Part of a small language model's weights: MLP 768 tanh GELU, LayerNorm before each block.
Each number is 128 + 24 x the weight over its row's rms, rounded and kept within 0 to 255. Layers, rows and columns count from 0. The size above them is the row's rms in percent of the matrix's.

# layer 7 attention query, 192x192, rms 0.0682, rows 0-63, columns 144-191
size [ 45 208  59  90  62  81  61  77 107  80  91  85  68  75  80  91  93  96  48 127 119  69  91  91  94  92  96  87  91  93  93  95  93 101  91  97  99  93  87  99  95 100  97 102  94  91  94  92  94 105  96  96  95  95  93  98  93  89  91  96 100  93  95  95]
[[173 167 104 135 172 146  91 118 168 170 129 127 190 168 105 136 154 132 113 143 107 128 131 147 125 151 127 116  96 106 160 116 107 196 108 108 122 109 162 155  83 112  96 106 114  96  95 131]
 [141 153 150 101 108 113 151 132  93 137 100 166 164 121 144 120 155 114  75 192 119  92 118 159 116 104  98 136 100 141  88 130 159 142 150 107 102  93 112 122 145  74 163 146 120 139 158  95]
 [140  96 139 138 127 117 105 121 146  76 115 109 132 157  93 144 111 118 187  99 133 136 161  92  93 109 135 101 130 125 122 113 117 171 135 122 175 167 147 124 125 131 134  93 158 151  70 143]
 [133 115 121 150 128 153 121  99 139 139 173  91  70 142  94 124 116 164 168  84 137 146 127 115 125 123 162 138 150 111 157  89 101 167  94 128 158 149 141 127  96 171 110 111 147 117 100 168]
 [155 146 126 125 137 114 109 124 133  87 131  59 140 134  94 134 132 119 185 117 115 110 176 130 125 118 146  99 106 151 135 115 107 155 131 100 156 189 128 100 103 116 109 104  89 162  96 127]
 [155 125 123 161 148 151 103 121 169 133 146  89  92 148  89 148 111 166 134 109 161 136 167 114 115 132 147 118 132 131 143 105  83 170  83 123 152 144 137 107  92 163  90 107 131 118  79 141]
 [124 134 138 124 132 140 124 137  99 133 108 110 109 124 105 136 119 142 152 165 106 126 137 154 153 137 140 108 128 148 130 120 134 173 122 164 166 126 123 126 117 112 142 165 164 151  71 140]
 [152 109 119 178 155 149  75 127 158 131 158  73 120 131  98 157  78 157 158  89 148 134 160 129 118 119 148 119 170 118 145 108 112 185 102 147 123 137 139 124 115 151  95 126 131 111 120 135]
 [152 137 148 150 120 157 150 100 150 104 179 109 122 143  93 129 137 161 113 123 130 134 174  95  90 124  96 127 121 168 122 115  70 166 101  69 149 153  91 126 134  97  96  79  97 136 119 119]
 [150 121  97 126  89 136 137 114 161 155 148 155 126 133 103 133 133 126 100 131 121 146 138  63  83 153 100 141 135 120 141 139 112 141 162 102 133 135 121 128 160 125 123 126 121 118 130 105]
 [140 132 152 113 121 117 132 156 139 152 117 114 111 116 158 144 145 103  73 184 157 117 129 161  91 139 134 181 141 134 122  84 142  95 140  92 164 112 123 121 131 130 145 130 187 130 119 111]
 [134 151  93 142 148 127 122 104 133 118 131 141 112  95 119 132 100 161 174 131 171  99 124  86  89  77 141  95 113 135 150 146  74 172  91 101 148 177 146 100 139 108 123  99 149 159  95 144]
 [ 79 120 122 101 135 102 143 175 117 143  62 142 136 121 142 122 135 129 141  91 126 165  98 130 157 161 102 137  69  84 119 137  82 129 172 136 133 154 143 138 140 162 149 143 158 129 106 132]
 [152 136 179 131  94 104 151 159  88 146 126 117 157 110 176 119 147  91 106 156 103  95  91 145 127 119 138 117  77 126  83 133 136 163 143 140  79 108  60  97 153  97 140 162 117 154 141 103]
 [ 86 104 116 120 137 131 111 166 116 101 145 140 156 118 131 116 111 133  93 114 166 123 122 109 106 139 136 131 160 103 114 129  95 183 157 154 121 120 145 126 130 158 134  48 161  86 108 110]
 [164 120 114 142 150 134 110 110 117  77 138 147 128 134 134  94 122 161 145  95 120 158 113 120 129 137 106 101 158 155  79 109 114 145 115 120 173 134 110  94 105 121 127 123 110 158 121 166]
 [ 85  99 111  96 150 128 145 137 148  66 136 164  98 111 123 100  72 149 137  87 133 113 157 142 142 107 163 129 139 111 159 125 116 106 112 107 152 145 130 109 144 139 137  99 143 166 127 122]
 [168  74 154 131 164 131 134  86 167 144  99 158 105 131  75 131 156 133 149 124 140  96 139 132 140 129 128 181 115 122 184 121 120 158 141 138 123 129 137 144 147 182  96  94 153 126  89 136]
 [130 150 121 128 121 128 110 117 159 112 101 151 120 134 160 154 123  84 184 144 127 134 115 117 110 123 126  84 191 129 136 137  88  82 100 155 170 148  82 173 134 134 147 123 104 153 126 123]
 [123 110 155  97  94 111 152 136 122 140 115 170 156 116 159 112 164  86 102 171 120  94  91 170 151 149 114 151 105 138  86 139 164 114 158 131 108 108 115 137 142  82 140 150 119 124 139 104]
 [110 149 134 110 128  84 152 127 109 140 126 148 182 128 164 117 142  91  81 163 129 115 106 162 127 113  60 149 106 140 110 159 145 122 116 106  78 100 131 118 140  99 131 149 117  90 134  89]
 [144 145 121 123 139 123 163 109 121 179  84 102 138 153 165 116 114  80 107 158 139 111  95 147 100 115  92 137 112 126 123 143 192  74 123 129 142  90 114 148 105 123 146 143 112 131 125  84]
 [134 123 160 139 111 124 126 156 160 127 172 153 114 145 102 122  90 123 172 112 130 108 107  84 123 138 116  84 145 134  95 141 145 172 121 103 142 157 158 144 139 132 167 125 119 134 133 142]
 [ 97 129 126 125  99 106 134  96 101  92 138 155 128 153 132 100 134 107  89 149 147 137 124 129 122 131 116 118 130 134 128 103 155 124 166 123 118  93 130  72 139 107 141 163 104 124 175 134]
 [183 115 136 113 114 101 103 144 134 148  89 136 157 113 115 131 136 126 143 102 149 124 160  80 143 142 139 107  88 158 127 139 137 111 147 133 121 107 128 106 159 119 123 116 126 167  97 109]
 [145 129 132 119 156 104 100 145 138 117  89 143 158 126 127 120  97 107  96 163 110 129 110 147 137 137 140 119  61 164 115 140 143 152 105 114 109 153 139 107 162  83 165  99  75 147 154 148]
 [120 167 161 148 131 141 131  85 143 140 161 107 162  79 126 147 117 117 108 159 127 118 136 124  93 133 150 145 108 133 110 125 103 134 123 112  71 113 100 167 151 107  96 138 127 111 182 101]
 [156  87 147 158 110 123 102 113  85 170 107 142 138 158  81 121 164 130 161 133 124 141 138 105 170 146 175 129 171 147 119 166  76  94 135 142 130 128 144 171 112  80 150 144 147  93 131  93]
 [ 89 103 153 146 134 121 112 102  87 136  79 139 124 166 131 108 117 118 121 127 127 166 149 125 153 125 105 147 150 149 104 124 119  88 114 144 110 160  90  81 144 142 114 116 151 137 110 104]
 [137 114 178 139 119 141 139 105 127 139 112 138 128 161 102 117 131 148 119 133 138 109 143 173 160 179 137 166 126 114 170 142  88 115  93 155 143 125 130 142 108 115 139 121 101  81  89 173]
 [136 115 138 177 111 159 108 119 107  96  88 131 139 150 110 145  97 161 114 103  95  96 116  87 128 152 112 105 166 134 156 153 155  65 125 136 154 140 128 140 109 103 140 139 141 146 147 133]
 [ 96 110 133 159 103 123 153 155 126 112 156 132 162 202 115 137 149 115 117 115 141  99 113 131 148 132 129 130 112  96 143 123  82 154 129 103 141 134 110 164  86 171 168 129 127 159 126 143]
 [ 97 109  93  96 200 118 129 138 148 108 126 142 135 121 115 120  95 155 186 144 145 130 188 162 108 111 110 145 162 125 134 119 131 177 125 109 124 191 110 111 137 128 124 155 127 133  81 106]
 [135  89  91  74 128 175 125 176 143 118 116 128 120 114 131 110 110  92 121 138 160 173 136  91 123 126 141 150  88 152 124 120  70 143 122 141 153  98 130 144  98 146 148 135 134 113 137 146]
 [109 159 115 137 164 111 121 114 103  72 114 125 113 147 149 127  98 152 108 109 161 156 136 103 103  82 166 122 144 128 111 116 127 158 139 130 132 118 110  69 135  89  69 127 128 159 144  97]
 [126 112 104 107  83 128 145 115 164 199  95  71 115 106 125 113 120 168 120 127 113  94 154 160 106 130 117 102 136 124 111 113 147 160 143 143  84 110 100 120 138 151 119 121 125 116 161 132]
 [111 121 122 102 130 119 143 153 131 159 120  55 105 170 174 131 156 136 108 135  98  68 151 142  76 133 125 102 136 104 133 152 109 170 109 128 117 114 111  99 133 103  82  77 151 129 161 129]
 [108 156 148 119 173  97 101 137 140 132 109 119 160 158 126 126 116 149 126 163 129 119  98 191 145 114 140 120 124 168 115 147 145 128 134 179 110 110 128 117 152 114 141 129 114 145 104 117]
 [ 89  99  83 159 116 143 134 138 157 111 167 176 124 137 155  65 105 152 119 112 138 119 121 163 156 129 108 159 163 124 117 135 131 160 153 109 127  90 148 166 101 112 133 143 159 114 113 168]
 [117 142 122 146 147 136 116 104 130 118 117 130 137 140 136 137 161 131 134  90 113  97  99  85 143 119 157 118 105  90 134 147 144 130 190 138  95 147 141 134 140 112 155  80 131 123 123 110]
 [100 115 162 111 113 110 122 141 151 122 121 130 123 101  93 140 118 172 163 147  86 134 124 135 103  77 173  86 100 133 127 114 103 148 104 124 152 132 121 159 106 146 104 121 147 111 100 113]
 [164 140 106 150 102 130 133 128  96 149 118 107 135 143 125 103 117 128 177 106 110 124 166 158 118 117 128 110 140 152 120 157 163 102 114 160 139 134 143 133  90  79 164 122 194 124  93 102]
 [195  90  73  97  98 155 149 146 161 124 163 103 121 157 152 120 166 109 166 120 156 157  95 150 104 115 117 117 120 155 125 122 137 136  97 124 110 149 138 157 146  84 140 138  73 109 107 127]
 [ 99 111 101 134 104  83 158 124 126 147 119  88 149 137 132 155 149 137 108 104 116 150 162 138 116 146 137 137 143 120 158  94 142  97 124 168 142 155 153 133 166 119 178 126 136  93  75 100]
 [ 88  84 123  98 135 129 166 138 106 144 141 105 150 131 154 129  86 180 139 154 136  97 146 154 162 125 134 143 153 103 124 128 113 142 124 150 132  85 104 149 137 128 122 151 179 125  94  93]
 [144 125 137  99 177 136 131 114 104 138 141 108 148 157 131 121 172 142 130 144 121 140 160 146 128 129 151 142 163 128 127 153 109 111 120 137 131 157 145  88 131 160 103 120 113 173 125 142]
 [158 123 152 119 125 112 130 152 129 133 110  97 195 136 101 120 144 167 108 139 162 110 176 138 117  69 108 111 119 104 136  87 108  95 187 150 123  90 133 149 125  86 102 137 153 156 120 122]
 [139 149 107 130 141  96 124 165 113  96 141 143  98 137  91 159  86 158  79 145 132 164 109 162 123 129 126 167 142 149 133 106 139 112 121  92 133  73 113 184 132 137 147 122 173 105 121 152]
 [ 94  95 112 140 125 126 134  90 147 107 142 100  87 117 175 120 153 160  99 148 133 165 128 137 129  99 122 123  88 116 146 126 103  94 142 112 147 157 144 195 119 104  76 122 170 140 171  94]
 [136 118  95 120 114 125 171 110 127 117 135 118 127 135 110 147 107 140 104 153 126  80 132 138 108  88 154 120 119  94 124 121 100 173 102 125 139  85 143  98  76 128  55 143 126 118 124  88]
 [121 112 135 158 142 123 151 133  82 116 131 146 133 120 106 151 118 113 146 128 117 145 119 120 117  75 159 102 160 131 123  80 150 152 148 114 143 103 191 122 138 100 125 135 135 137 130 141]
 [145 144 145 149 139 132 134 126 121 158 150 138 137  82 107 143  97 138  83 100  92 119 135 101  95 132 136 148 119 156 141 102 133 137 121 104 132 123 115 111 134 118 160 160 171 116  95 162]
 [132 169 146  82 103 154 100 142  96 107 144 141 139  69 124 110 151 141 122 126 110 166 122 127 133 170 108 149 136 121 177 110 134 147 123 136  83 103 111 117  81 135 115 136 108 108  88 116]
 [140 126  98 167 103 136 114 122 128  89 149 110 142 143 126  73 117 126 147 123 162 151 118 164  82 113  86 123 120 148 119 126 120  95 169 172 115 135 100 119 107 145 122 158 124 101 139 135]
 [146 105  82 160 117 110 175 137  95 121 128 124 165 107 106 133 123 151 103 145 153 128 171 117 108 141 142 121 163  86 149 119 107 123 123 161 175 123 131 168 108  96 161 136 165 166 125 157]
 [138 125 100 171 164 102 122  99 130 167  73 135 172 142 116 129 142 147 181 178 172 143  98 196 133 120 144 144 159 113 126 114 171  94 129 138 170 138 150 103 158 121 172 166 176 122 107 149]
 [ 93 119 131 151 100 146 162 182 126 144 109 137 141 144 104 136 104 136 115 125 176 118 132 143 151 139 138 121 183 144 110 118 127 137 141 177 140 148 135  98  66  99  90  90 120 146  67 136]
 [113 168  81 129 117 115 134 133 126 114 136 153  94 101  97 135 152 112 114 146 127 123 135 128 114 115  99 142 124 158 139 128 106 152 167 146 131 101 107 124 125 146 135 153 127 167  96 122]
 [136 124 123  95 131 150 136 117 143  70 142 111 126 163 122 151 129 117 127 144 141 123 128 125 139 177 105 136 107 134  71 123 152 160 105  80 111 152 151  72 101 116 165 135 147 125 143 133]
 [ 85 145 112 149 133  88 120 157  78 101 107 163  88 158 150 133 174 148  76 122 130 128 126 144 176 142 167 132 141 121 142 123 153 121  81 125 122 130 110 141 126 156 153  97 180 150 131 109]
 [124 140 145 118 134 123 122 147 134  78 112 139 124 162 147 149 134 126 134  87 153  56 117 165 113 117  92 146 160 122 126 109 122 162 159 147 150 134 134 114 155 147 142 148 101 139 168 146]
 [111 156 122 122 174 164 122 157 100  99 130  90 159 140 146 153 146 104  78 159 124 130 118 136 134 133 123 124 111 160 143 134 126 144 144 121  94 140 110 168 134  88 131 110 131 155 162 108]
 [129 162 150  93 167 124 143 121 117 102  95  83 149  97 131 133 140 137 155 166 163  95 147 101 124 128 144 122 120 171 105 145  80 118 110 100 130 118 143 127 134 122 112 109 141  67 144  96]
 [119  86 160 156 130 116 169 115 122 139 115 145 162  64 148 111  98 146 123  83 123 147 129 119 116 125 134  76  69 119 109 118 106 123 143 118 125 133 135 137 136 125  86 107 167 161 176 161]]
# layer 7 attention key, 192x192, rms 0.0708, rows 0-63, columns 144-191
size [140  96  73  84  70  86  82  83 113  78  90  81 106  60 107  69  90  91 203  41  58 171  87  91  89  89  96  81  89  92  90  87  90  96  88  92  94  88  88  92  92  93  95  96  93  87  91  87  88 100  92  90  93  88  89  93  91  86  87  90  96  91  94  95]
[[138 129 109 175 151 163  86 121 146 110 141 111 107 132 104 163 115 137 176 114 134 162 137 113 114 110 139 108 168 106 151 114 106 124 137 137 164 150 134 137  93 152 128 123 136 155 124 144]
 [121 122 167 100 116  94 142 157 113 144 152 135 159 120 143  88 127 136  96 141 129  80 134 165 148 116 125 146 114 133  94 128 150 154 138  80  79 127 132 128 152 118 131 121 133  88 127 115]
 [104 106  96  89  82 116 163 114 130 164 170 118 110 129 187 122 147  95 140 141 153 123 142 120 143 184 125 130 124 100  94 139 131 108 155 102  86 141 124  92 171 134 125 126 132 114  82 108]
 [148 127 113 143 160 159  96 102 131  91 118 127 124 141  98 157  99 138 159 133 136 140 135 122 118 112 109 110 159 126 164 107 110 134 149 168 157 148 146 136 101 146 119 135 133 143 143 158]
 [ 92 103 139 113 114 112 145 129 150 143 158 109  95  96 111 102 118  85 134 156  96 120 135 152 141  95 120 131 126 120 101 102  74 100 148  96 147 159 189 139 171 166 167 143 149 123 116 129]
 [121 128 132 158 154 191 112 113 142 125 127 130 123 147 111 134 110 145 152 123 129 162 120 109 105 129 128  93 158 119 166 112 137 129 131 164 135 128 141 138  95 131 120 152 123 143 125 165]
 [ 93 100 163 141 112 139 149 152 154 169 124 135 114 113 115 165 110  95 194 148 111 128 112  56 132 117 149 123 166 121 154 134 107  92 156 178 152 129 134  99 144 141 128 122 144 143 131 130]
 [155 121 115 148 151 151 112 108 127 132 118 122 109 147 132 150 112 138 150 128 143 148 123  72  95 138 112  93 154 122 142  93 131 130 143 151 153 138 149 136  96 155 134 152 144 144 128 158]
 [148 190 106 107 138 147 131  83 107 107 119 129 159 132  95 124 150 161  70 160 122 121 136 130 118 144 112 116 106 150 121  94 146 196 120 114 108 135 105  92 108  95  99 151 135 113 116 155]
 [119 150 143  54  99 143 106 105 111 102 156 121 160 115 110 103 120 165  68 146  90 126 147 166 108 130 121 106 122 137 126 120 163 148 113 114  76 107  88 100 116 105  86 141 108 134 111 121]
 [145 122 110 129 112 111 132  96 139 145 105 131 127 142 132 121 119 115 170 150 142 127 103 136 121 107 142  93 142 149 124 129 129 141 129 136 162 118  84 127 126 166 135 139  66 112 151 122]
 [132 128 130 145 121 160 141 109 127 135 128 119 154 157 112 155 113 137 127 137 155 142 139 149 139 117 146  64 129  91 129 118 157 117 113  72 112  87 150  79 113 145 183 117 108  96  78 171]
 [ 91  94 149  87 117 115 150 138 163 143 148 163 137 143 133 131 136 119  99 137 138 119 145 151 138 139 115 160  98 118 120 142 152 160 142 126 114 143 121 140 190 104 125 122 133 112 147 132]
 [133 155  92 113 133 113 146 117 125 111 148 145 163 124 113  71 132 127  96 129 120  99 120 196 155 127 121 152 119 139 109 122 130  97 138 126 123 113  69  95 130 118 117 107 106 121 112 112]
 [115 138  90 134 149 163  91 116 137 154 122 110 130 151  80 116  75 160 191 131 122 147 124 107 109 144 135 103 164 115 169 143 146  95 112 173 142 136 124 151  95 106  98 122 151 178 120 147]
 [ 85  85 107 142 148 123 131 135 169 117  75 144 147 145 106 175 121 111 142 171 123 123 130 168 149 167  96 135 138 111 149 144 144 134 128 124  90 143 151  90 133 148 154 140 125 126 177 147]
 [154 169 142 127 159 142  81 132 110 100 119 137 132 123 121 151 117 141 158  98 175 132 131 126 131 101 102 136 133 110 146 156 133  92 128 112 136 122 104 121 129 108 111 109 162 105 118 171]
 [105 124  69 156  73 132 145 108 141 113 163 144 114 129 104 108 119 145 118  96 168 129 139 151 127 104 101  95 118 124 130 119 121 164 167 135 123 150 146 136 146  85 153  63 157  83 103 150]
 [114 121 157  73 112  84 151 136 116 151 137 151 141 117 137  90 149 112  79 136 136  90 127 159 142 151 124 150  87 158  93 142 153 148 126 101  83 106 120 121 158 114 133 127 111 106 143  98]
 [104 117  78 127 151 131  98  91 131 102 154 140 120 121 101 135 104 109 156  85  92 150 144 154 109 121 149 120 153 104 141 124 132  74 151 152 133 151 130 119 103 148 113 122 138 141 162 117]
 [158 113 108 174 136 178  96 127 142 140 112  77 127 123 116 148 129 120 147 126 131 158 137 115 111 120 137  96 129  70 172 117 103 104 116 131 158 141 131 137 118 150 142 113 169 176 110 132]
 [149 118 105 168 154 156 101 119 152 124 125 128 109 140  97 154 119 149 165 114 148 163 146 104 106 123 136  83 159 106 159 116 108 119 115 139 160 149 146 133 107 151 116 146 120 144 138 147]
 [115  75 122 136 123 114 153 126  87 126 149 121 157 115 141 122 120 106 128 136 153 124 125 110 148 117  93 137  92 112 149 133 125  92 154 114  84 168 151  99  74 119 135 141 140 135 168  98]
 [105  68  89 167 117 136 149 138 114 170 123 109 130 125 154  84 132 126 111 125 150  77 108 129 131 129  97 156 105 107 124 180 144 113 114 122 128 125 122 154 137 122 107 180 130  89 137 125]
 [123 154  87 126 156 133 108 110 137 127 165  98 129 159 109 103  96 131 182 148 114 137  93 125 103  80 143 122 130 150 148 121  89 121 127 161 151 158 119  89 130 126  97 111 115 109 155 141]
 [100 146 134  89 101 111 136 115 142 127 109 158 126 128 131 153  84 126 152 103 119 155 156  99 140 144 150 126 122 118 129 144 143 124  92 119 126 125 141 114 143 175 108 155 135 137  91 171]
 [143 145  95 142 126 129 113  82 118 165 174 173  99 144 129 125 187 151 126 158 155 138 150 111 119 133 171 107 149 176 120 106 122 133 134 109 180  74  99 107 162 141 140 153 140 160 142 145]
 [163 157 150 130 141 145 111 148  93 164 157 121 105 117 147 128 109 174 144 128 133 120 130 123  45  97 124 117 104 136 127  94 145 137 141 133  91 121 138 129 121 105 135 144  92 148 153 114]
 [172 103 136 117 122 135 134 118 127 144 154 140 153 145 145  95 116  99 120 140  87 106 125 116 123 144 117 145  93  77 107 115 147 162 131 132 112 102 158 132 153 108 109 157 161 139  92  79]
 [ 98 100 161 152 124 157 124 122 141 114 102 178 145  81 146 135 142 114  72 129 117 150 121 103 145 153 161 159 143 131 132 110 137 124 134 158 116 126 145 108 164 138 104 185 138 152 146 135]
 [139 121 126  62 136 111  91 147 142 128 102 161 121 141 128 129 141 133 114 138 137 100 142 136 107 155 112  97 128 157 157 125  84 165 100 138 162 134 134 138 114  90 113 156 153 128 119 126]
 [108  85 157 139 129 142 161 127 117 163 114 121 122 141 106 137 123 122 147 100 134 140 140 110 161 133 108 126  63 125 184 152 139 138 105 165 138 128 103 125 138 151 104 126 159  89 131 149]
 [ 99 137 171  94 104 108 136 125 132 140 134  68 158 135 115 176 146 155 112  92 107 135 101 125 161 104 110 130 149 123 123 134 149 112 156 139 132 100 126 162 106 103 125  88 144 118 112 127]
 [133 129 104 119 130  97 147  97 172 105 162  98 202 110 107 144 104 124  91 111 108  80 170 146 134 144 111 123 112 112 122 165 159 119 111 119  85 110 116 132 148 139 148 109  85 133 123 126]
 [127 145  99  93 141 144 110 104 170 101 114 138 189 147 133 162  93 147 146 141 133 104 145 136 116 150  46  93 153 139  88 149 131  84 130 134 119 113  68 102 101  99 130 103 183 110 107 153]
 [163 140 114 116 106 108  82 100 155 140 150 132 160 159 136 129 138 159 124 154 125  87 105 119 176 109 165 150 128 150 146 145 136 126 129 160 141 127 121 159 118 123 107 139 157 142 118 140]
 [152 132 170 119 102 154 122 108 112 130  95 160 183 111 129 115 132 144  94 142 143 132 118 162 133 136 130  98 130  91 153 128 170 130 102 149 149 207 147 122  71 117 112 130 102 113  74 137]
 [113 120 137 147 106 141 128 119 124 106 112 127 135 150 143 135 149 155 141  93 153 136 146 115 122 134 126 137 154 140 116  99 157 108 124 135 139 138 159 175  88 150 132 122 107 126 145 136]
 [132 127 146 153 136  99  99  67 118 181 103  86 112 180 139 143 160 124 140 105  82 149 135 150 149 114 110 106 137 114 121 124 167 105 143 116 133 134 118 101 137 124 162 161 149 109 155 117]
 [143 115 118  95 108 119 154 128 167 137 138 137 130 118 169  61 141 115 137 174 134 129 121 114 117 206 148 123  92 106 118 105 104 129 148 113 115 175 131 122 138 113 116 158 165  64 116 134]
 [178 114 153  96  89 142 143 137  97 121 129 126 116 101 156 131 130 128 145 112 167 130 161 144 126 120  98 143 162  84 133 150 170 140 134 162 119 162 155 119 118 109 150 117 115 132 111 128]
 [141 109 125 122 140 141 139 186 117 130 145 107 135 117 164 138 109 152 139 147 146 138 113 113 114 117  86 136 164 103 135  84 166 158 122 121 120 150  94 132 144 143 105 161 147 152 146  90]
 [108 112 128 112  88 106 123 160 138 152  63 118 152 100 118  93 127  83 104 126  93 121 118 156 169 141 131 145 102 167 152 146 133 152 105 118  79 135 104 125 132 112 118 107 148 123 127 120]
 [145  69  97 105 133 183 108  97 134 141 143 130  82 121 123 156 108 130 111 131 127 121 128 121 120 161 146 125 133 155 139 104 123 166 162 117 143 114 144 160 117 100 146 137 113 146 117 162]
 [130 116 175 132 116 116 123 126 153 115 102 166  98 153 121 148 141 160 113  86 130 137 124 123 131 155 118 117 122 102 113 126 128 104 109 144 147 103 114 149 170 136 102 109 120 137 161  76]
 [163 140 148 125 121 120 141 103 151 115 121  99 135 132  89 138 113 147 140 109 104 119 152 126 157 146 103 127  74 138  69  88  75 131 145  93 118 141 152 120 113 106 121 112 116 132 159 105]
 [ 93 132 101 138 127 152 127 114 163 124 132 160 119 180 157 130 139 116  75 155 117 137 166 147  88 120 120 103 173 127 113 133 123 149  99 175 127 146 139 132 131  95 106 142 131 145 109 151]
 [129 142 116 117 156  96 163 134  94  96 133 162  61 144 145 144 165 135 151 109 140  95 122 138  98 112 100 147 101 175  91 154 124 125 120 111 115 121 102 123 154 128 177 126 153 151 168 125]
 [131 124 132 131 134 144 170 107 172 149 146 182 153  75 154 119 145 155 107 126 124 109 130 145 104 108  97 102 137 137 121 107 124 149 140 126 115 131 103 135 131 107 133 146 108 138 121 128]
 [151 120 145 144 136 168 112 131 136 107 120 161 123 152 139 140 138  94 130 117 161 119 156 130 161 127 130  87 133 142 139 165 155 155 152 165 148 159 122 125 102 108 138 110 147 128 149 128]
 [127 183 159 118 125 110 109 119 119 173 139 127 103 136 148 123 160 129 136 137  95 129 173 180 150 150 103 126 125 147  79 124 111 136 158 128 103 104  97 175 144 122 137  94 124  84 130  99]
 [ 97 155 145 165 127 129 136 146 108 153 111  79 102 106 192 136 119 112 123 126 140  97 125  96 145 133 168 105  92 173 103 125 145 102 160  82 114 110  82 132 132 100 179 123 149 130 157 110]
 [126 136  87 138 107 140 121  99 140 134  93 129 130 104 100 139 135 113 133 121 142 108 129 128 111 127 109 120 116 157 150 159 150 107 103 134 130 119 148 116 129 151 182  82 143 149 151 137]
 [148 119 104 124 148 135 127 100 128 177 145 149  98 141  97 114 100 132 151 110 128  85 123 101 152 155 104 108 124 131 146  92 174 108  93 139 160 114 132 120 141 129 152 108 129 133 107 117]
 [150 168  95 150 148 133 129 111 146 102 136 100 144 137 167 157  98 130 117 112 130 153 144 129 163 109 122 154 114 155  87 124 110 110 133 105 127 145  86 115 125 107 104 116 149 139 141 100]
 [113 111 170 127 107 114 141 118 148 173 111 156  99 173 139 149 121 116 101 128 107 123 160 158 135 172 151 111 125 115  81 149 124  98 149  89 109  90 136  94 137 114 106 154 123 102 163  89]
 [117 154 106 159 129 135 111 117 104 127 116 104 166 169 141 137 140 125 119  94  94 174 115 130 146  91  92 141 127 142 127 140 132  83 115 141 123 120 139 103  54 137  93 123 131 137 152 174]
 [136 115 128 127 154 125 135 128 104 118 168 153 122  82 150 171  81 112 166 107 131 130 134  96 107  94 107 100 109 145 175 109 107 116 157 150 123 125 176 109 140 173 171  66 159 138 124 170]
 [ 77 109 164 128 135 155 129 146 140 146 122 117 152 129 173 134 163 109 103 135  95 149 108 164 138 143 124 137 110 118 150 118 108 131 109 119 156 142 124 123 160 177 143 103 118  87 129 119]
 [119 163 136 103 156 129 137 140 132 156 129 113 141 119 146 161 121 116 122 139 126 138 145  57  88 115 132 138 126 139  94 156 127 121 135 142 156 149 116 141 117 144  95  88 101 166 134  93]
 [140  91 165 123 175 161 109 103 119 101 163 178  75 157 108 147 118 110 142 157 125 127 148 129 136 138 129 110 110 162 140 102 156 136 120 145 145 174 117 166 100 121 162 101 114 152  52 125]
 [132 153 129 145 140 103 167 111 141 127 146 108  91 136  87 141 168 132 135 107 120 160 113 120 121 119 131 127 133 112 139 111  88  92 121 177 152 103 123 124  94 143 164  91 114 138  95 101]
 [148 118 101 121 140 154  99 118 121 116  99  99 155 158 157 157 131 123 110  87 115 121 184 153 106 140 143 143 134 122 160 145 134  86  98 124 134 108 100 184 108 124 124 109  95 172  98 129]
 [116 152  88 160 147 111 114 157 111  88 118 169 137 100 122  93 118  94  88 143 119 124 161 128 116 151 131 137 135 146 125 136 112  99 123 142 141  95 108 109 135 109  93 101  89 104 107  76]]
# layer 7 attention value, 192x192, rms 0.0599, rows 0-4, columns 144-191
size [ 99 105 120 121 105]
[[ 87 138 141 118  94 127 113 107 106 123 142 173 105 124 113 126 141 181 133 108 146 127 109 102 153 200 164 130 134 110  92 109 134 151 130 146 112 125 156 124 101 127  84 148 150 139  69 126]
 [168 147 140 165 128  93  99 131  84 120 123 143 147  94 127 193 140 159 106 134 116 111 124 136 133 113  80 119 115 144 158 107 153 159 114 153 154 142 112 152 104 119 138 145  60 138 103  61]
 [165 102 124 151 134 145 137 124 136 101 103 120 110 136 131 110 101 120 118 105 181 165 120 103 105 153 120  91 107 164  88 116 127 121 170 145 162 131 107 129 124 164 124 139 162 146 116 171]
 [142 121  86 141  99 121 139 110 160 160 136 141 127 117 161 111 110 131 123 108 136 131 136 148  94 142  62 112 135 154 160 151 107 131 147 137 159 141  88 160 111 126 147  78 153 105 176 122]
 [103 171 112  91 112 122 157 149 125 176  77 115 114 105 131 134  93 152  85  77 137 141 151 134 123 157 122 115 117 123 156 142 158  84 158 148 126 134  98 127  70 140 160 128  99 133 150 116]]
# layer 7 attention output (transposed), 192x192, rms 0.0617, rows 0-4, columns 144-191
size [ 97 104 121 118 103]
[[118 139 189 119  87 142  92 184 116  85 162 139 109 135 142 147 114  80 142  89 176 146 103 160 146 164 156 119 130 129  94  91 147 142 156 127 176  91 121 173 141 113 146 117 137 150 163 132]
 [167 151 133 180 144 131 148 112 136 134  85 151 145 129 112 133 130 124 152 120 126 136 111  87 126 100 127 123  93 116 127 118 137 131 127 128 151  97 120 167 132  82 149 170 114 103 119 114]
 [166 136 119 121 119 142 139 167 137 115 131 120 117 121 104 119  89 113 123 144  79 181  99 111 118 142 147 171  89 122  88 180  84 142 116 129 107 104 142 151 111 186  86 100 150 120  94 131]
 [157 140  77 154 118  95 136 142 130 158  94 163 134 111 108 152 138 163 152 150 117 151 151  95  91 143 109 140 121 105 163 174  84 128 106 116  89 130 125 113 142 171 135 137 113 103  99 142]
 [ 97 119 113 149 126 114 143 145 143 125 123 180 117 105 147 113 128 149 113 128 111 113 121 146 121 130 150 118 146 162  84 140  90 125 154  88 135  89 119 121 131 134 139 132 122 121 138 111]]